Weights of a small transformer language model: MLP 2048 SwiGLU.
Each number is 128 + 24 x the weight over its row's rms, rounded and kept within 0 to 255. Layers, rows and columns count from 0. Numbers have three digits each. The size before them is the row's rms in percent of the matrix's.

# layer 2 MLP up, 2048x768, rms 0.0199, rows 371-404, columns 704-767
103:113142160160133139135106100107147131115158166107137084113150120117137125125137134085127116134133120146167130133123157130117149120128086143091110140128130113144149136125107164131117142094161121
105:131117124106137130137136090117133125147123128155119115093135155131125134144133111144102092107138091086148100123138128133133115123145102147140118116148107164125161147142128085107175144124163158
100:159152126134151115108136121133126144120159159116143099120105129130138154133126121118127158100167127067087106112134123155134108127121128130148158142121152158079146142149115068115111112119121115
100:120115068120164127105134143117177120165150132121122106118130142110113124099111157081130109112121118150146180123113082163149121108131123129121125113118143099117156124131097094124121132162126126
096:095140114120143127147141150112143094146086110112141157144139137187125157104155171157104140101144140119145075104124133097106114154105118125117140122124107115109136134155100124116129110125100099
100:150127137109112121129159136180113144101119150109157105130140151116158147132096145075159108145169116140189137143127073148112105115112141137111116168136139147183151119118148144109104098141105154
096:135164121131128159133116131139175128106119095121123120139163103112115117125089139124076131146177063164103103132122143112092093155148146131052116123149154108084137164116095147131118129095172125
099:145111116088104141109154153165138122122189143140112143155124140100109128105129157141153125151129132104101159110141122147109142128128119146102118129107184109095119133095120134138112157155121119
107:103132139130125134153141121085135100128138136158124105157142105107105153153164098154130130119150143111122169130138150121132102114103150133118138125148113151117134157121114112162126152152130081
100:082136146119128140150147090127139108121138127173111123138112147106120106141102123134113153161149136135117121117114158111117122111120116149097150135126140136209122112137101160175133168120149149
099:137108147131075127134179054162102105140151168128114109125114119145099182123119165102115128086116098142123115141130163136130130100088116086133077088164155142134095136130125136149102153098158099
093:127115141121134151102178127112126119150095153070120146134115160109109118106138105124118157136147139112127157122111098143148140126130091107104101065173119108123116132113134090135134128145130146
104:137126121112130153097138172103104148119105125139161145119101141106172114120122123134119142126127110145120139113109132150098136135128133151141160095139098107121122147143167108115132119109122121
098:154124098155135073146151129127138125131112111109173072160096167141139057104127130110136157128063138144133119095120144135091094116117111090101125148155069123147118144117103147132135179149154138
100:114111134137145133086121121152148086151136110100170174126090121115093136158118147158136088123129094122146102169106130167117130137139133108138135151127141128124131080130146125164142112188106151
105:131104126124127088159117167122135168152146096139170156160104112132156114145097109145117114114074116134141119085124108135080149118150141113130142109120150091097118139122112154122101158126133087
110:117109096107127120139102137179133088139114135068190125127105109151114082098127106122119115112094141102178118164105099151103084112132123113135148124091120105149142108139122126186119104119127099
096:158135158155127132129130119132137131103113112109124123117159094141133119121119114118163121077139124144175140133121144099144135141114118120162169150131154100116086131084134181137074077083124135
101:163092151132111085084070112151104071157132104151125135115111143148153119120118175164159103117136159101130146081156139140115094099140111149101170120121143120108139101125126155125129147120136105
101:142147156108150154117153116150139145114126150076132134140126170108099126109145130129077162126151123121126165118102117120105155172134083167132114131119164150138124159082147123109172124165165115
109:110100104059139102118131135131177149137083123134111102125139137151115126120075115115101139133133085107156188116128104157132104118151097148152144144109114132155112122094159124137104164106112091
090:133132102136135155132078137127099117095098091169109113157147140135139090134137173134152103155107122113067138140183088150111147141128132073108121142126151117181147109112114149105159152114145091
097:129171099098112124114136098068164119162150141079081115123145105117138127116119137107094131124164147102154117126109129169120119114139094092140144165139163112127108122074149174113159114122100118
098:149115112156133119127133126130125167191128115113136111117145120126148165147110123139118129083160159166076091120141135117097120159124093083138137157128136135136107082131149159116175157081093101
097:165097112141139126119103133124121156119120118136121135101171140143109144096174125146142188162187170133113135138111141137149106187117131116165098132126087141102110134171149104109113121111115106
100:081126163096130116095110163117131132132171095141114100166154146080164138172120155106132082141116140144155126106140124109157132123152112110129134133101166081098110163143109140120135145108115140
101:143120146137127156161187163114161160141114110109134103100138121085116131161175133133117140152156128136178126117114128129150164120115133132140112187143128158154145087120113096123121098135114125
094:130120118155116116129138133119100176076132132152090082111097142132133115114159154143125164096084093106137117130116168121168135120096140182139116119113113121128083099112145113117131146115127038
105:124182142139147125108119160119156136138113105106156114117131129160178158198110156122121169106100152125138177135121133100135129141156131177149097151128130126116131118153159061154109151108109120
096:137101118128176149141104138161129124113157176129162133103110138195140153174169125125128122095090113100137108151117111162098103148148115135104131138159166127129138117100123140157157125163131163
095:082092128119180143098112082053100089135154154090158087137138133130112110118097129114124089096157111117158086094080142127113138149160128132125175108120162112084113133102151129109115134102144116
093:170118120137137147159122152108157140146120134119115159111135115097125133104108114108126108141100134148175132116128112110139117105145153096139121110116142097139119081122145139084147162129111074
106:122100129132123179114134137120145135106133146060160134155136116165113128124113117171138159130117136140140100136137106085109110140133132092109122101142164122145147132141167141105103109149153122
095:094148125106146089140143100141154096109120123148083116108099140149164110172139115139093108148132163134134096140139107111173129147085126127076176083111145127108094112141120152121115154105088119
# layer 2 MLP down (transposed), 2048x768, rms 0.017, rows 371-403, columns 704-767
104:123101127136124161129119078096099135166143118116149107075169125125129118134127132118105101123143143144157132101165127121142100144087126102142154118154112125130160132132098132072119107138155104
104:122131140124096165126166098094135126111135116112150157179153140115075121048109110129086118159109102140152156156027147103104139128140122139151124140151096176132116132117135138157085112137130087
100:157109093115108097112157103121129070157103079166119097127143174134146106101114165091128122116118132117132105131200140131089116137101119101118124114123124103115095116154119131102125143079107144
101:123076096076107103134122112162085105131099101128132136123121126141184135137141145113153125129066103141180129164139109177140128137139144152120141138129117146114144123139160140094120151086157182
096:157114114112128126111166130117110126109156139129137118086123157097115159144164141123106157188148125154134148135190088168144095133104160119144110114142135081088130118123130133131153107144113101
095:132118109108138172126126125098108098166147115116124129139161132141098101116121131143148130166062132117149156106163120105137164125127140138122165111091129108109124154118095115123123161162158100
098:164151135102135107162156125139161139095137122126103175137145099152117146128146157117106124124093079156080128055084136154105152144150155145175078125084114091122113149147100124100114160126117089
101:160120119154108126115155139127123146123122124134098101126150169132154119141116096157145162087103143131143144127111127097157128158170082131120160131128129123133096160096171108072111084122086167
104:134106154141145187111137147085185093126156135149145119133122122112141150131110105130142142134114133108158172128160119149169088142097119137087128149152130124140112138130103141118111102181156115
103:149168137102125135150098090120143098110092141061124175104129107122135156140134125086149164167097069086152194133121127145128161126132110136123126122155111136131114126120089172120150107166095145
098:079117129118149147141153125137142076125134154149130149086169126119108116146112172153119126115098134157107122138164098093131132202098125105082157146084138139146116098106121130124089154123146147
097:124092150178148173124113117145123142151155129119148153139128116136098174134129087097131100165106135133121116132178170121131153143154136117125120170161157132117063181126131084130132109153133123
107:092124123128144131121101157178136091137110095130144146130139115067153136114157135119141129096141129135142096111111115134145154110068117125115138128100159144149124163128133135152136146097116135
099:126074143126124092138136079092172135124127134072140130136123154149143103078124144073099144112105137139124126106117116094044113154131148095125149158136112105138127155114098154131112120109135125
101:134151128151100129107125144083120124173152170117119133136138091145139169144110143117125116111183135145118128087118139153089138162136116101206119142139120159146089119139159122099112142137153120
105:132097146164136181155089115111115128129123145082130145104120108108155141153136093132126123164126130102173135138091135140168134131170116117102133138144110159146140096122163131149122115163132126
107:137161168165125098098176143101114155166123129129129150117125089122134168097103153084141128157159153143069142094077153095153127113151108139129108145125082147082118118070107172102163134118124089
098:142113175161105107098134108131098115118091114134116140139115119167093114108144140149138140091161078116138125120101104105148137088095105105144131120140146164116111150121107125168116120128136138
102:103116125127166106148124124165139095094101157150098148135082129133113111150114106112108145119148106164151147121145144071114114135116124152133177123130186202143132137121124158144122141134106134
103:123144150157164133149137134103150116134160130102170093155081112145169111152098185138128150154146136150116160158119095100135093141164110135092152113134149105143119140159097154100137137141089149
110:132150091089120120125114134130151151148108137120122099160143111150074095162114165096125133082122079163112163108156133141082152133127148154128112099142155118127152127136152142168156124052120129
092:170143077121133127126083127153154109139131154153142122121147150120126125123106136154158149116107122119102187129179181181115131132120134148111118157095142072142136116157149129143144167135140128
098:107128146138124151096152129128134131127116134081125143114085156152163177144108128087165116129125104146158081124078115111144137139155131122118125086157106118150135173163127148142167103159148142
097:095184121065145131110110064124072127070110145118159141122088096115101129168139145118090131106188140123174169153122139070114146112185167140139119118133126140158130141161140149115137149141138173
098:116094142118153093160137087133157169120135084136092142095085128141157127112127128140078130149139106063147126137130177121099135150202105183173135143098140122109126137130077121149119169123116156
102:141121109127055155156122112125141125124050130145150119137143143145120131107099174149116161113138096081116136121090133100108151094134120139185106130161092104122148115099153146153144099135136165
102:160127108110113114132130139136120117172180107151120111114139120141131133142105113121142123153102156115124121120111131148141177113096115136136143098147121144110164127139129145181125130122108136
096:132150123116115095121117108135147128116143121128113112119152151145147089150143159091144108117111126156088121133215097132179095111116083121106081110145154112140146148137139134161119134112118135
105:170115112100092115116111129156142117101129127121095092093163120131176113133155120186090141145118120069159101148183127147085098128113129124142145113118140116180090129161127067130135131148124156
097:159155111128139137137121117125105127129122118128114154123128111129084152130118118137151116126136088106142121140107105186108135123092154129100148163140094095109133135087135134148163120158114140
098:142129101124124129131135117146184108100091164127147148145130138138149106122142145149088102158101118123079102106092084102154151106174123136093107142165120113111154092121114097117108115146139124
094:144111113119126161085114099154147154089133160164145105130132099152124123114135168100116078117133137080120111156141126110135097102114100186178155141151088088112138139160144135117132115130156152
104:102126142128132138165146097088120145124098162086091107111129094075122122094090157109066120133074154131128165124115164110148138137149093148117084145131117166160127145165124106148134146130139116
# layer 2 MLP gate, 2048x768, rms 0.0204, rows 372-404, columns 704-767
102:128165150139111159125147084100146119118134149143159133174142137123088094112106101109133113104109163133129129149114117120085113099108107151120115159145133201109106106111112126131091159165128105
100:126107081097110118146095075139114180141129143142132110084162133142099106113149113150144136173139133120120125111142107086093130130145139129145134093124120119134160116152115103102098149105163106
098:127150098100094125128106141165143131111125126156158131161153130133117093104125123111145140159135162158170134161113112118124120114099134129085126098153157138094148168140127134112108139111127122
094:129148103130159121120091159124119132147115104153187143141113112158126131117107159123133107115140112153111107127148150097065145097100139158135113133120099108128139139167124122152119160112124135
095:150113101112138136137088147143153097150150140132152119084165137145129152097149144163144120162110135153136142121172117145108161087107111141127161114115126113144130146121162101132140134133119114
095:140136141155130133146128136169150069127095137166152160156114112183127100121099119117152135102125163122112130134160157094182121125072160107129126089102102121135146132091145138122127107137131118
097:119107141141101124139111118142098159156109132090122112120109138112108176092166126112113124127125109134151108125122131095133127089141130134161158143086119113136131113096122133103144140124124116
111:144158139133111154100164111118100137133125136129103101162132113133133112118188098133129107141141137133133147134119143116119157194094138148137138101136078184119110159142121172149130128113106114
102:103122107149115074131109106135105112156118116138126093151126128145134096164119138107121089115083147096141085142128137141144141149116155123133116157148141137127152169153112147164104135147137168
098:132144198095070116144114076128123139143132134102138129161081138148131155108146140106099133110118138103116146192112133134128126105085061120102140111095097081114077168140119094091122168165169089
098:127125136141103156138095138093147116110119127103125142147131107156123140120155097073144139184134153118170121129127168098161111152126113139117132178096139079091130192113117117118131133161124128
107:096128149144136119156125150107072105150133078108138110159138095151119114104148090114095168109152132146122091125130141156105162149121113145162129100105111161125175177121113084156129123125094131
098:169125126115089101113193125103116176143114122083137136113128174164136134085143159103150155130140129110112127124075124138089140150135106110144183164132138161163167129105125138114112156174103164
099:097102133129138105117133160160140118095109112121141131101110148115142069109151151131147150156134118162116107106140087131127160122151105156101127130108107099107128128080088175166133011140116147
104:121158119106144124076148131161128141127138170169141136137144137150162095106117164101123104131119104126110111130141114095082126114092178130135116134176160065145170151118154127108133151072166094
107:118120119129081168110103121109138131121124120140124117081116135088094114129087106125143096119109116147158145123122112143148119106154116151137150114136074114163109112118096132099130109116154128
097:152105126091088103105135164128132125137132114129135133105108117163132105110147150167124116111147137143129084142150140109137125117105098108161082124122118110134067107139108093139120140116112179
101:148153122136134146098152165101096129135160117172123137117163136155143096083088155107140126089113153154122153111100158166141134089140150101159136103115120164119121081136185105115104090130112097
103:132136118127120131175085146092095121110112102139142149167104079143140113142132144095144098122135146149111110119113107099139126111117096146139149124140138076129165160140131106125115133124091132
108:134093143102115110134170096143111095122137125136104104119124152100125141124138077106136116161154164150142148161113094118148099154150101130122130168145138134120115162102158084169108111140126121
090:158169101138066182125101131125119118130152148087140139134163155136142114121139134104122124100160130158112111126144152088137136136133136138139114107170157140140097118141135134138141129083124096
094:117160091151133162136118144165130120104142120163160126154118123121133080113136141105133160103111094155115130125162123130071139150170117170161121117130111126135163117129153156152119185148149131
094:158136134070118117130110138140141135150104122148133123132101135133134098094141132133129113105145139112119106106130148124079154114165156137129144141076098144158100131120121113127147135100145136
099:130111132110100160143119141116146131153136126141110127175125133111131114118150134159119091152083094103154143156124157096120106123109077152100194118113135125124109134097132127149166156137141112
098:136115090100100159153157145128167123191117133124127109104102159150147126105115111115110127122130103112132139147162129151147125132137155143157115167120123087109156115119154136149162108164090105
108:154147116173140157118107140124116142141164141118128094104118149092141107176072181125108111093116137086135153140119134171142144104113188146139153112093116099128132123125152135143127099116104151
095:144137128158151139105080140160118125092100146135135110060111098136124167160163164142096121118083131149124082150142120117101104114115161187106119138156116124125119133143146144127101114084120121
101:133186176190126097165124159135145130132125171116126117126143128152133149102113118126139117154148182132147148128109124153146109135121144143098157147144098134126146102109155119105127123140137093
094:131151156160122113139158120142117111172130116163142147151135136139150171112141152107160148130099154163133121165118089114172159108122135128121149140160145079142132133120119145145117108109098168
094:101090146172112095138165138101119117160124132153120123163129097109114129144199135113108181147101194095103125114120099105103134122128155098103112126119119146130119147168138126147115129135087140
093:139114171148151150138109132142124150147152129068099120107136169142121090078142119155118123078124087106153125122135129143141123167132071107117148136103179115170135132158130160164165151108121115
109:103132143105103101163143127146089104115124175127110138099144142077151094122139133124116115137113153145160115119118116095144138112142127184133155131120101072104094156116100103102115144114155153
092:138151155173119101103131117142092116132146085153156070144125139155061152112155109088123155115126146148137093142114139054095115149110170131155143162110146140138116150129123125210119093110107111